Each number is 128 + 24 x the weight over its row's rms, rounded and kept within 0 to 255. Layers, rows and columns count from 0. Numbers have three digits each. The size before them is the row's rms in percent of the matrix's.

# layer 5 MLP up, 1024x256, rms 0.213, rows 223-248, columns 128-255
100:126115111137123119131145063171149137129141113112101118132091101099152120140139161146102134142104103073090159133130102138121138136109121170153141118107152123114120141121124149143172139107177099110166093133151121101143117133110102110110158155135108184124105147122121130149122135115187109106129118200156131147160122140134095167132117134117095153114093138120096107161103124113132161087154
093:098113139098120193133150092089155074133139099135140135147144105126151161150093132145133166173114119128116176116099112144135146118168118092105128100083130090149128112113122123089130156164100155078138106143154148153136162139144154122128108159117119198110139108117125129103127097121129152071101076148113119113133129131125101146090164120126118136157121084134131130145156119162106088078137
096:096152160138115103147142104124185165139119182133117137113126159111128121154127069155154146120143109089127119155113087100091152093178120112126118094101161156127125115134177122157151151104129125144110126110114133107098145166147096127137114130129147116165144136171106083114124148122120140141157127139158112125123141136162129128195120155124115123107128121109108147158127099173118119167164
098:154141138137105148107136140152113118132142067115112104132115132139143154126086127130085106117114144144159125147087102169105088146090097136108102130110120095104086152167144158113118109141094127127104148123148093070120136113143140149185166128149099135167098086114106148146152172154143124138097122156117171139130115139125095139085138103124140151168145147161164135168135163119129116139120
105:091123126124087122152115129156082115132103129135128151138105146131130111143167149133140120160189138142124158143137160161151118167137088108087094132110143131096145127122121109106129138127158123137124074087157088134144159136142119163110161114172133134114122138119116129102095129170100162112096101110142122109153122135156095096155129151159131115086153152160129183158152128148146137129117
102:132138128148130130119117114135158157127110170132140137157126156130085160080148103105102133190138137104151138085102173110103137134149124153156129141170142159126160118090115151108103158144148141131120127127136183112089138180124113094109133131124122110149132141139116122149105116124129148141119128163120089118131117182123128165101114156115100115094108113128155143136110111150166138144127
101:145116170140142157111143124112151152110113171124131127147165145126158093130160144090155142150168131115120129122140119119124145127118134117129129154065084164120128132112106132125115158108162147091124091133135112134081129138106136164140125075108053178124157151122115082116083110099106130132145124140104127122130083121177134094124114098085134129109144125180179130126141096099174161149103
095:104123121137115165159104182121152157096106121071126144139112126089131099117094128133168140106093167124102147124131079157125124119138120064115119141111141135134088139132098115120104135115152145187099125040104149116118137098165139173128122102162142130148099103103095140105122114106133107172180145094144116129142097148132145125131122159132115111136157153123126152151163126136157142123137
093:147161119107107139133163124105121090169139107071127129122135102151154102144152115154106128158188129128109123143088113153097151165132134109149132134127099125087154134127183147108136167155139127115090138098141139114116137134138096135150151168135132143111120181160135117110145087145165148103130137101131166118116168136172150159179111074098108115135155146143080067128135133151083142105142
101:094182132145121094126141147137146127126078169140129129153153065164126147111106102096110162092139151104120068122167136121101111138158149110109109172113112090078101123157124155094103168111121107147136158117137126115155157126190153115129108156152107122157128157155142099160164119136117132122124093139150128102112125136140096097089125092076089141119131128111126117140111173126109128117148
099:164115139140144178131100108135099128110163105107117126132105123147147158137103107091139145110132093138161185125115100121109128114103131122123117124154100150095111123178148166139149115089095157125124102113142142101147163117130129071164132131114124159092120148132126131117130113136128105108141144151150117131134109115126113132122142132105125149089074092166088104157154165109160135135131
096:125101106172139133144082175103125117142142088154116147118175179152127172134106101144180121126133132172147129119110147099142149124133121121119080122116157176172145112140099136132124161112049067143121164120164118102151152096063139150134134147174131125126128132104115133119138124099158122117122114165135105134137129119150177106126099135168117122139155113139146151129115153115153133113117
098:139105081174149099170140137132079115184173099138103122138152088118113098170129122138140086152107098112159142122118089129114105123175118139087155149157155103129122126123083146113107073090119164072120137141128117135101142105125135119115125135132103103175085102134092136094135135114083107154121094151124139063109131137117162107146165127118183118139134139088147096164131117079135119107097
094:146100109122127105096112134144141169099119125074134088120146141167121155094158099150081142162188114080116161123147112147124153123108136130132106129120107093131108137113161175111112093116126141147107123163156132136114165101138101066151099128131104143132126136187110144120109121152100132150086100142116123050141125150147145110109101118129080159126149133169127136133139138159112123109082
107:130144156100107144102142153144123085133128136110125143155135132172148119148126111131134084116119116132156152170132130141151126183158090113109146156109165098097100118107119129160088156159124142117117109136134151133154128131101143138132122132097116100121121122128100103093118145105159120130148110100098124094149097071107103156153162161130095127150130145103206103120163163118135096127178
104:133119107101087124135132170180143088143129117165119147091147131151142138104136104158142132128147146146139189124133149137109116136151075116129140080097131149129113169167100092138175152127161164137147114110135117121112144112128150122200117159118087126181132107087095096118143083134147106125108143126138148134094155116106135140151116102129129097156138122142088123139138104111125109117137
101:109151102147133151107149154171128108142134111132133097148176129186131135103103092103148146142084155147050131161135055134145140146117161148109169114157152102126169146113151120118112154129128112102132120112127120131169112101127112131122154153158142128088130116147145094136158118115179105110156133106133107098166102190105145111113133181139117119169165152143117123137145134146122137142088
101:142113164156115118127068147109181126130105186111095103130096170144144096127106115105065097133167115116160089117141110120131104134112108126137115119136135119156148140135069116124158138132140137135105139135141110155079156108131152137168123155135107162118159073127092154129128096160131170148128126116105100150141105151143073132147125128106151160132171147161120146126115154126145130159160
102:145093157158110138121190080142145111128125139136128155132130123146138135153135153093160096036139119100126146128141116107096150159127144109109133117156150144127086143158098110125154081106126171146140124136132129119107123134178140126146157142142127119150117133120092156138126170079152124118057146119107125133167120122153120131125090139098144148126124142097108123109164115179136133102100
113:161154129108138108172118170118140162170123147125092103152144077182104101088152117160142164102133123095107131108097106083140143108135115114125161124139139127112140114131124120167101109152120124129101111150135115183082165146175168140109135133163156135109107154100133112151118140116138109133141141104139139115115141156155133107116142158131076104133106144130138121140166131145113086135122
100:112130139110124106160123124162105104117148115104180121109119180103115135078154158105108148148133126088089133137163124128134086130105108079128121115101143170134123147110101151142096119157128118090111080115084138149121148136179127138161131161145144102126108095144114175151154123145136107135153148104114130094145091118141137112104109126105124158130154108070136124134119103105120153120134
094:173097123128085116123123122074135108066104152110096147105146099136135169115120159172129152107092143154164145143109145181075143156099124147118134142146136150105122085141110116131112125118110094150136126141125125118122113120122152089140165126126144137157120097115148156108159133130108127123141107107150104138102173165167162146145137148142125126150105110182102167168139118175120143142187
100:096129118133166160150126150154133138138154114139113133139127148133116146117128124156122119155103121145149123113137124174122102139116154081157158151119146122092128119117150198137115114125149132095112145119164151089091106078120117166100138160165176093148082117104172135115137123117133112109164101128147141137142127128176182117151118131157129102132087149124127113068110132114115124153148
108:133119117126102124127127106135141110144084149141134118102119142135133116130147118080133088143094108099109123148128120207139089119151101127093155141144138108138129128102093120085132132125144126167126148098122160110102142159168158105103124127115145152130147155122097131108139161102140113125070112124139144134130102132105160130162114129139150111127145071082134131155115111118158130119118
104:134127096112123141145089153137167108150126114094119129129103134140104119089120139121125116120119089077183160085139151162146139139167119110094112156157128107110151152114116094143152132138110137128147113101093132090094139101169107100150120126175064138139144112109134152125130085107108163103110125133131118104079179151195161099115122126138138145135106104118099110164106128196118064145096
100:104149118095125139113137160113158189073140142100115141123135149125149153137177100127120108126117119145152109131147141144138129148103115172152126168071182159116104128146118138126144153130137136105136145138143144140109193126151127149150124121108169143117138108116133176132145131152121121120066141135147136157115107135152128116156099082122149116152099167097118153119171168117137141162133
# layer 5 MLP down (transposed), 1024x256, rms 0.226, rows 223-247, columns 128-255
107:130074133160120088141109156101157117102114121110141141082141143184152076104131118167153137117119167130110095106101093135103134113134120128131108155131123182133088150140152104136080136138122117144113124103138114133118125158150143090129107118126128101127147160138139098125111133127097157111074138109101123112141106141117093103117064114111124106144130141152144129110104122132161143153087
095:104139116154150089142176114103147133102087134068129133133114174125128141129132106118200137108127140094137134124110127120104135124126174120133147121189145151117119123127128115152139132146106114141141133092124095133107163118095144129091104168122101118181184127139095108142166136137122132136128129153102136143140151111122137129143136133119165120113094112107099140087133086145166176147144
091:181142104150130161104165116108101109122172115156142088132106146194128150128143118135126131140084111128128136091168092117106095117103137129146145154139171143152137126101135112146157119126121093160145105110162118100118105145114177098106102111142130106087129097103119110141118126175120092116118125099133081113131138087111141120110159137123113145142093167129072103169091133141082105103112
093:163119135115088108159128126145137160147116140077103147115123183150122179122107130138131090122062114158109154087155106109117130120192143112110113134137136180127146136122133083120137122146145094152144133108081169137129139127120109081145138148121161096116148130125162138102115144171133112126128111107125132132173114110131157149143097165129148088107148124108165112147139062120103122105101
095:093113101134083120122137163136113106122093135127133127138154141156143131142139100142154114096132093142152094122150128125108126127123123169115153119093141135156134132112139157090118136119166104132124091105104110135105104170074086104118179108135074138137121099092112162148162134154154137153104153126150133112139127119139100135126086108154154144175111137123116105155148111174145150140133
098:107126117116104119147134139125132102132098129183108128131119136149136124178166086188152145170145152101158157084121136148118116095175137125135138124156112146121159126068079143115090129128165143094117112117112119112171132123107116172076145116176150114088130110161134166124142160143101152177108118123128135128126135109130090137142104141136151112154133150098111146130104124105129099183118
106:134163152149136108130121118141145162111140131089123128129134121108102124116134134121156074122125105117123111106126134135151128106116142133141097087160108176139196162109091132139139147122112135143128123101120093113141168095086133128122099121115124133141147121133133144123099171105147130131176110129168060121122139148112158173078122125147139093102089146145131127111160108152127125101106
099:111116082125136100129125171156130120139127102093140127087109144122108148137120089127159140119101146156138135125115152093133099148132116127139152165157125156137141122102145120109131121137128121157142114142140120132156135133150151083113123099099122150115142135141156141126133110072102143132193103170140149155159141170149098139116139171072127127101115108093152148129141106142140129103110
096:159137120133097106110099139102114120172067131115181101148144122105130101156114087141120097146142163144130086140111126125122132148121122089098138124121153076108139100148118109106144117098122170160089143141094147109104082139172118089146108130081187145149161149123137121143123092109090129152120108173137133142146092102168145161108103152117116119115130146103156092129177139127158152118142
104:136122084119154093144110141132128123102122148117154109140140097100149112166139160153118124112102129169123120138164154149142133074170175158114115154122116143120077138147090128107152149139139149146143119178136145134124148118090144167145106107140134123102126139100141167149136120142146137133178140148174119115127108148104161135152096156089110113122150126147163141145179142128105109144122
106:105123130121157116149102108104174166153112087114149116130115114165086143096084108067121160105147108098088163123137140120162136134112108112160139088098103148114110126118099183133168142143116150150132105133101148123132133121169154112138139155137119109164118129117139152115145127113138141139135129108121074076114131119145144126149150126113124176158120110162163102109131157153128105132101
098:106121148129078096113165076121104144113139138125098186144117100103133140130168112139102139127130128102147112170156162183119101128133162139151112105163162132119157141081126146134149140191118135151137153159174097098127158170118111116120117130122110118114110163122095069139122111107076156110118108099120172114104099138120122171176129124169130128133140104112096149119154120118119113149143
091:120191127161129152148163138118140095132126152117176154142139108130113094115150116114078124094168111172134142138147126096105175135096112125169100111123111100097123143141107152136117147131117127143110122102114126147098111167149140094155120129131129138171150078117130090138142143132165143144142124151117115165113113145166110130136080116113092098102139082146138141112126123149126174177119
106:130116131080089111152125133142125109121128125136124102126090108088133191128161153104126114122101145117140129137085109130135138118094137110130135127152171140112151104116137167113083096132102146116094120124124132123158154111135148135103116099144133111156090113159128155103158161144114161178169102142117090118127138136130101125145154161120120109165140108128130078114116116128147148097145
107:142123117101152190117160170076165147092138142130142110127105116124138135154150133098136194151150129080097099111103122125102140183134120118127086105152116109153115122102146142168139093105111113118106129133118107154110122132153151138133102133097142086156123134134106167139132110169117097107096135125118133070141116140130089115135151088156128170151162138146071132116122116098173129134102
109:114108112134116115115142140094126157063149178128109090120139145143124105099169106108124144117075157112129086136084102142085144139125120142107141155106112085119128141141157131103150165143085090085176120119139139118106120089144157102120164121169104092120132188109157105138129116137092116122126132130129134119121118121120156124157129104138154125150118109127060117170097114135119141187127
099:158108116135151096102156108151122122161162154122130120137124152101098102114134110142105137121147159125171137101130084087131091144152128125104147113155098123106084105187113130165137099112139115134110154115119102140127144162098131126122133180136143121109075117118123162098117146180117129128139133154124142166100152165126141170103145158142138124106139142130149118135109110101155068128082
103:128116093138152159158087153119136126130135152157134144045145093159159166125116093114105137126088132125131120124162147106130127081117126128130134129102128068091138120173147150124161094125119147122100128150106096094141136124119121120080146133141085116162148136098130110138087143137111085129156133113134135150139120130097115139106165098119117101173120111112164107135116146121127149118105
095:119136100143116132114135100151140126146129100162122146131113158120127088102099115159170152157140158151133112123094127161129124114112135111109177163108143181076161109113141132145124109110147149105122124129125121104153115095118086123160140143130122089078110097119163089147121125165099128100176130104146143155140128158140117133127135134120147111146105165098122122179122162116128137083139
127:140145170102111142115127160102118113182071145148114121125079123151102122116102082140168152121151133148093110155122159091114093167170091103123133136119151128123172115123131114151125124105110121090117119146110150139096127117171149126115130099147147177132140093110115100105139108156122126137105128100094146149136146092105117110186170149137114163130119121127138121130155136166138132168134
097:165102176112139143114096137142123093127124118086165123131144074114182154141127184140139118114095127146112143162110129126169154086150091129107145109144188118149126111137145094108129141128125077134130116121134151186095076131169130151107118091173137154135112134164104130128101119148133112124168114137175105122142112135076131100136150146155110160172131125138117146130120074111109164077121
101:104131121155127086094115100139121095114144126127138094087098172142101140136123105130140123143130124121128158114100125125125132145155134111156084072106102137160179105148108145121101143158140111136113116149129163105120144145123129177139160155137154126137097133166139078161139132135101093121159100105138096117155172170132082145131114138137096104063106096150083100191191145126118131136087
096:121177144115141130114125140116093110117101116119116090142139170134129159130127094134099103113164097121094094168130135144089105113153150120129126121152144101149111115163104125168112118125106111124128133135130142130129087091126132090120171129106156118140137123140144161096155126155077101160132082119110118150098124118141127115117127130103142109108102138099197126127151117118139136106141
104:118157149085140141141131133108127118166106125157094103110097119115150144144136155124089160142124102114140137137138093132092122101141113177113155176172118153107129111104132121141159145127142122112105119105112136099094141143136153122106111129130112111166171152163144099111133141141136120208151147144112130152120120097122089169107138114111112117160143046128138144174134158118093144149125
104:120130102132124122098109171109113126108128126128145128107139120157140159125126163131135138121103120113151162138147141117147136155147112129140171164113156137071130118147122156138154112154110117125128122188115102118127057142153138124132130124151098118146134092133108141134094135153138109100134105103124108123103153156160109121142140135112174137080139107106105090154153089117168120121131